From a checkpoint of a small transformer trained on Wikipedia.
Size: 12 layers, width 256, 2 heads of 128 (1 for keys and values), MLP 768 GELU, vocabulary 6588, 8.79M parameters.
Architecture: LayerNorm before each block, rotary positions, no biases in attention or MLP, tied embeddings, attention and MLP in parallel.
Training: a variant of SOAP for these matrices, 673M tokens.
Each number is 128 + 32 x the weight over its row's rms, rounded and kept within 0 to 255. Layers, rows and columns count from 0. Numbers have three digits each. The size before them is the row's rms in percent of the matrix's.

# layer 5 attention query, 256x256, rms 0.151, rows 70-103,198-230, columns 64-127
104:074137149068113116171126142084117097152078146083107136182101125076116110125098130162102089137120171139151108115144071158119086109140089134145155137178165142138126092095107130111127182166125095
100:153104155125111084162164074089158123113097137099083106131142107135141129124163160114159111124156131051137127083154122175128065195082131108166103101106146178160111122158089210167123165187116202
099:107146098138069177093140100162176133154091112085157195147129126129132126124137134106127185139153146184134103127142123169159143087164155115105166173128135154086140121146190097136126121138157098
102:146090146143177153105167061092107161117122112132148131094084110142085100148164131172138164138089140127206154110113124127125168094119141094123077163159206082078126138104150115140150117151125155
109:066128157143159093168171164098095077201121106118121117095123130130126079145099119152085142084108153173134135112178100084146116127168103067140138090121091154114121107125140104143125105118132128
096:101106019156145125139177125126124137130106187159088142112110155141142113152181117149130169103125126133102191132140126151170152160153107155155123160167116070118178104098160185144096136120157124
107:094205124135135139161099103140114114128144159158076196113091148136122096162126113125197115106108131116153140172105123091154131085127133133098089132131110139175081164128121121154097090207139104
098:177070122176158073113118132167078128152136113131124096136152104143096116107095075150112115027071138114194164128172059152154129120165133131112165109086132116134142141113105105097157134103149049
106:162171161135129170199115116104164141064140163177111114112110072098148137157128130172060118100112133116142126104123127175125135134112121127137073090151124187120101150148128166103114098108061164
108:136108100090188088133130156096155113106120118128140150140138141132098095141144184113131147097159110170169100151160153130117148127081150118147101119068132051075079116099110120093158126105112136
100:153083076131146107078155165179167161123108129159130111131109061132119106136092139114084137167182157139110074141129129155076102184143161169095135140130178133098162200158158119090104068160153102
109:145143090184134161058122178062131209133072163104159152150064110118172064119086088121136168119144189110026157148170136144107089100127128073115129159076149134123131119145128133167091182183168092
108:143128097135124121119134155134114148080135206122139095155135179101080139083090119154138073123155159087146081153117133169107073141088166144139080091127127122078123161164097122132142146153137153
098:095151110126173185123164191086104106116163159145093083102091147192115122102154127126140155141097162091134079126151065160136138160134099131085138111098148107140131105175119141150120139159141170
114:077146169131073122097086126145155077101178134113155115124083114160126158095131125129149170109137125159140179092173078069112175120136178122143148163119092153105112157100150144128125128054071167
099:141157131115179072091138159135092074157114130145057133071086146130079126135112112153153161146126148132117173099113204168107101131166148136127156110152137115166105093129218107077148088108131112
103:099177124121135116148091116110108153124081140157124179178109132079123108149167159142093137147116149140166184207151130167098167128149178172147124088118133137129128105114111119123097207133098100
106:176091104125096122108120167114090123080114126114086130125115125062182099063149087133092079153111154146124179136225164088137129172088100113192152116119119131102137136108150113106124108154074125
103:193065154111165112092108105077101091113178139139140211151114154118115126170155179109141116158065117147140142136128108068173099159129112113101062125140083085142075136115148133141125142096172125
103:113123132204166126169085091133182119119139142137118134094110114120114125112103131152126112112118152067124160155151121096132166145138148155120089071129113087153137156214095150147072129123137101
101:123168076233100101160201131118112171089105122133115074130178110135143132157168109112057106132154087137069090123144117152142137112171080096117122130106107148137086080057143136123074150145137105
099:153099123147087106154153042116131117133106163093142155131078092102161085191102000054074132123155131116104111188155090122117131089160131084118153102111121146073106196177047130114069084126148171
100:125117091100109129087171116190153115084092113146106169126149164137153152088085113095080141070174125069116115135139143158219112153116149164092155132115135144126160089105143218153108138085114153
100:123122182107134134210143128120167153123130166143151119140085134138163189116179134177060151148157136148128099116101104156155110182136162110102171136016185068151180111130109123130151111129112123
104:147165091118133068130090119154128137114137173097183169107095153000127121131113096131159143161120105118077182085096144141121139092109165166118110116128075120130119106131175141161135111157108155
098:080143084211113164085077128179106131122094139089121157127146111161100135116086110111160094137099080154172110158101068195167119084163097120130108170110173142060095105146125118081128105121166146
102:138124123100156070111171169103148141162065087083105127159161152108115103118186140140138126133161108082116178139084136200072067167127169102129111147154136129082084085094167100073145089110125135
104:106138069102141088095139122120139067104158143131152138136172142151135114138108140121123091150161174095081052093117141108108109092112159122192127178146139114163110150159046156105132102106133053
100:080143145150140149107127131118127087115122120168160056132074090153134188158136147148084073079118169164132049133077143055101055137080112093128150163071116123164120230116095132081146112088149137
101:122130111142128115149138162114137146119145088181126145078082134142190076125154182179164127196114121078107151153162179177125093130131149132131120154120082139140118094119127161105216136170165097
098:141097155102031091138096100134126099070118144179112135128139126103159134104108114105139110121119121118104158126149141135113134092119109152062168116143084115150099121144105131120103107140074157
102:100142125110095121054155119074105213120137153122124086127094138125141145132122191175087117146086157192100145072114145140120115110180084168155145149125177124175139120134177165140106153124195151
092:143154082085105171117130132127113069084096089172155143097127199059136130105110128099144118116135140073080123152129068127062085149180117151094135174098187055151161150107092077144141099117127156
106:096045092136120100081143150121137136158148084167069103146147124138092126161151072134177108137154122116173119130101133175150111090162137120159151148115123040182154120142108144142124160113153148
113:109103160067124071213098071096070177103115131137136151111071177088135071122177107150085110159126151186119116122121089128118091147182092113133139115126126092160169106137131133092160172115131084
118:155113156111150099134138094164158109106144115147073087107154115108104145113149156114085054125110080042118123078101096093117162133045141159173068119072159117146096129130115191171117101149093186
100:138164154127104158109111179177152163157122178089145143143122112141129112131156146166115178158100082170161164135141124140124109135107068080127129201097113060082109115131173126171086089147161141
098:141112212162120170111173096148137123163129137111103109084198062130125089136137120136177180140128122104152054096119050134073192142154148093126126106128178129048106221094112170127157115113175138
108:085174173135092126157191165195176091174118102101094132110126153168161146147125093082143130129084181151126054085207137142124101048129139068152068130094123119125115177154114106098166119148115173
109:136133148178186107134159137110129166106163148090105146084135129131099125121162109073116171089141108128116145105122122153084142101077124142107099115141144136013118133102127097063131097116109109
109:080115179111092101172162190122047116118166090160129161145142120181094082078185088150079123096113138102132121193164110102168110086113114136112122121129120165174120135158116123154137136209078137
102:199057137166112112196143132173124137131096159036111081141157134094114131119115082075122119109114147138171139157154084154127111076143141169178132152110080121098148143136149130166116177116081122
115:131167162130096132132097108184158098090182158118108124125109081183133104103164063141098142117144090117172117121141157105084167112105080098133117097145152172110152126071147158121115130073118134
107:140122076106188090138137094156104091131146128099088174119184059147072118151157133114103123095206130175191131128157117114110125124169130090143099118076181114105116152147160126108102109123122204
107:156131102135158118192162113143155162173142118087095061119094110146139116100104139113149089124166133133142049118128119076090140155129155163092142133098211148143148177148132092124060107105130125
107:132129161175099140139183163144053107076124115173105078185148109203151089095095125110127127119157148113100023110123120126077155103130108109107159145057154152151094149138141121118087121152143141
104:128124110173112112131150173156110183123127150132122150099140159090128106049139102088100082093097134116150170167157121151156051103093157163141118135104147113102123115180124159117121125142157170
108:145124074121120176194107167153120153075120137159126079179151131096155160124123128076111167168147171123149126083112141113124087185135099079094151135138152159117143144098089189174141110142122120
103:133148151101125134103117113105088083135159134064143132086119087160125180153131175077153141139137099147096171141166155099106183114121133117117144156179159142106138140139111169144120081090163127
105:087147094098185116114090128121109156148131187133136111071113079149066163135141076120130145151122100092121156132128136158141061121119108142130130133107165144118165117149106151066182123098167152
116:106176115181077084139101076141121131139082123118146222139081083057134120141131143076186148068156157139109169218160117125136136142142145198150119074144097120112117062133131193127153224177108105
116:106142126115132160142161137106092102082144105151127108081149188170148140086145178138090129170118106201149123076176141110119166133118136160122157115130088121147072164084130103133150092142124139
102:165116172207136142123140157165142131119124169100136087185082133145123107140095100176146116168120153106103131095117077062199087162176177131134111118154150059098156082131120125205132115169117170
104:143134100099126081117121075067151154142147118163139142147059199108116123151150169133086121119151171121111153122168148117120201138141149089137103076112113114158116073143132156117127151144184084
109:116113091137110143094186122136146122095134142136133091146151117107157152137160104097074116196159137133081098133145133124105148091130069144098073141137060170131087159107101144141127109134089148
110:175138166117084071102133068153151158103159144098140197115078111102106031168088094125156169115137164138127205166137092144157068121138093127167131162152056157116110167152086078145135151138154101
112:123122113144102160130160138141107079154105059112140167175098191150143167076114109101119152128164080150135119160132098137150081128132094134127140109151133182128084150116150145124112135086072208
108:150080186118170114154183180129213125162099147125162123143112084133168128106185169156132162140168151141120074138096146197150092141140107083090147159092187143144142095128119123155150111171126182
109:151153107138143062162094147128157107190117090067161147120163168039145106151108123116142109101146151111105185156190142134125096106143162099147123041111078134103141114115154123182139122133120146
121:106126111192156213096144121098131120143137065136085103108073156115081137126110113156117120126230125088089117096110108153122092097071105094114084183128165144137124130088179143142124108059111177
102:221102167111149102172144077115107157137129148120143125155121094113136134096146146219103140105137144137116164126097144202148123097155084170108110112181071106193122144158128120091155084110167148
114:109150131147148135146155154134090091126154106102189122123138082136136124158124170089097161130160178110128074147155146098127167088127128118183120092153146168127179234101108110136102107121126090
115:137123173119099081121164105128115111130139101146180154166162180156120189175142128159073120090137132152112094151049178110126109112136124098095166153069156067101113163115132118097164139095154139
115:120113127111075187176115156093165139130157136152106134097061111106185078141140117192220100167135117116097118066140165113144112140096083152176115091168135091157188171177122146106168135123131153
117:112111169117119173143173143155110144137138156171083120113109123080188099101169166145121135078140102168111159156184112110065165073159146131128086145068184080116112148139135148151114145093078161
109:151113121147098082087132163097096149104159155133119104146099162174092161150123135106116108106144150157063144130118128088131063069184126105128153204114161129148172134129144125124142098127155184
114:088125086092086126076180134103122116115108161120165179063102117113109135144147146029092131148060123081098115126109124140125118165194144169161146189112131130147114129153124153134134140123125145
# layer 5 attention key, 128x256, rms 0.147, rows 70-102, columns 64-127
109:108156106147109087121190164107082135160144102140089127134131097135113142114152085111197160146057136183112101142136149172094103138138188145135116161156143010115098167134123151153192126142133057
109:132126147153156112165145104124142120129117079124163084125152057158107160180121135116104067085198140105130112133108082101157143108114167122145061157139128116162169173066117150117146189108154153
105:135129113107128152086082133139181148201112138084151211121113104116119092180128121162110162118121120166090157138089137096083177115115125112110127118113210131085079151218151127077094106121074107
096:113136134131118196084123197153122118129040085098139126173174072116172125140165048120132140141128101076130110097164145188107126143160147085119117126109110131112131024110129146169168086101100148
111:071100096142150159170174165110180145166080164131107084157194121084120127166143071089140063124109120131159104122044062157118120164151076149171127152140134090120104112127123148124146055124111126
106:130132105126125165155196123135160185170110147165127132113149158084106082176111164056102175121165128105132130116146087117121132084100105121105152091128072097095166111142077114112156105173122131
111:180118139051121124083130105109089102142151181131121163151132199174138151089113097160120101157144111178043161118120135128178119107197098128167138152161190103151108135153166119174092095143153112
104:126133039143199155085066111104092135180151166135155144161121162140112133184127107152139181135186114120153120206064092151108159114151140055121153175117147130124130158149135107119165132146121066
115:166110143134107096143109126157201152175126201145106065142115123157223128054125095073156145109125081110108132108116169132140207129073155110076132158113124089111176148158153140137125146127163179
107:131118120167123086122051110092138146102051090083173082138138122123072142099162132141107154070131121136122132097108139153082138170134173116156137132092125142130187149120140166125132144128043154
101:161144117136123135120181105149138152140094136121168117101164168119112112118053089173125138075090103090132129126141119071166100112121103087180122142163185136183173172117150121079101152134141087
108:161084109161134161063158134156147137137138192150147096196146118169193113113149165187129106126172152127128096108173122163092060194142153075120105150098137161103125136154118115140184104139126115
109:148124134156141092146106133178127105139135177113120094119157107109149130132112101124092097106131123106172178134108092188164130123091142127160107173128136184114125066173126126146161122129131095
110:118063131148161094129170123132119112154105114104093163154101122179114102133163160179114156085191164117124160137145113119106097156128080139175162121161169082101133096091139167093157097123112118
114:124180142150075096166151050064125100131125148111157140163137191098202147088147108128161142173132133075122141135132155115165149117115132107099121107099112121160090114178155095128158135129143166
108:146157196122166157122119112193173156202093111176128075079065180152142120154098104117117155164136128147082154120090084158094098127130118130160168123159130141101132121156074102073118094063140139
107:149097145175110049114141165085042108107160151098100163142089112117095150150123184111110146134100137176110131134152070135075141123117181193103156136100128114086114079191155153124118172159129134
111:171093140123172139137138136156100169107103115131103148040142161110129116093155075159118108069138182152150171064172171160160151108120122088173104085083070124167158108148148098123166090133128139
103:145116131194110122074098107123109173169101120130146136165107165101121082118131118160111158113135090148132138130120097153151028101163140152116132129174121090118102145133104163113126129114129178
107:098119112168172111128136124123147133066126041141144107129170159098129138091097124063151212144121135130079114075074147132167162134186172080171175132113115084123153096120171145121140166128139120
103:051087149093105135105139187163130109132112179121078188198108156121140123129114117118082152117164118143133126105082159135124142123216125110119087165128143116116072159164143109169119144108119165
106:168114111131105118123126150105161204177129172126123165153122184078048144107140151139076084110125132111113141161139146140173170209086142127120152121145120186158051091189147180135173138066181116
114:118099122076113181133123138111108135074114135130133068104128116141138100054049093140095129185170140087105090104043027141139038171125130107120123142093136165180094149083115083121068184150117157
111:159167129091134147173092087084169110144151199102138074104132090132146109112093109136112120114167145146138129136138161130054125186173104161136095150116145114093172121181108155169107191112053113
110:169081080137112062149149070174075065195069160135152159086166142069148152152154127143114138129177112054134156104052126120086152104078167143127125162137083053152095139193156130158114120152118121
110:121179116147134146159073170141165136160068111099133133088198133090142165099107101169122085127124215146078133146115101144143050057106122135146132156123091131083118111166199159127141112161101087
100:171138100114156144123143171140134132174068086099155099145114128092158083138077089144130167097160146137127116153130167154180155151098113096145120094134092118136128176088157151172092139161110091
106:130133106129191103055093120026146129126083116143161093058122124146156132191143126127088075143111144070144126120119083154120191106153156088137117123123139114145178130119135122187089124143155183
112:137186134077126143087189162096155105128116079124076078104100118135136138121131146104092141095124108085089116176112072141171110130121131117139151131049135158178102147136084096092159139094086100
106:106137171125142139122117109162131170054114075094113091143117120178134112141087058151158131149149115125103212076174135132076115119130138146061156109125121109067086108179109146109154109136107076
107:142099164183119114162043215131135130128094124119127139133121095133149150149131114126111145145116078121103170113151097127148112155091133113172149121119077091122118123188106159154165153163089190
108:113186130162147120154157153070150152120139109108077068125100167091126167136117169121099150147069111132129118126117168115128131104194077096133135156178196110173097155138168159136089107185203136
111:156118126200166154113144150131107150108151123152110093128088154164146140143088084127086130133108118139127045154123131079116101166189127114099100099060139152154104141111115156118161129135186148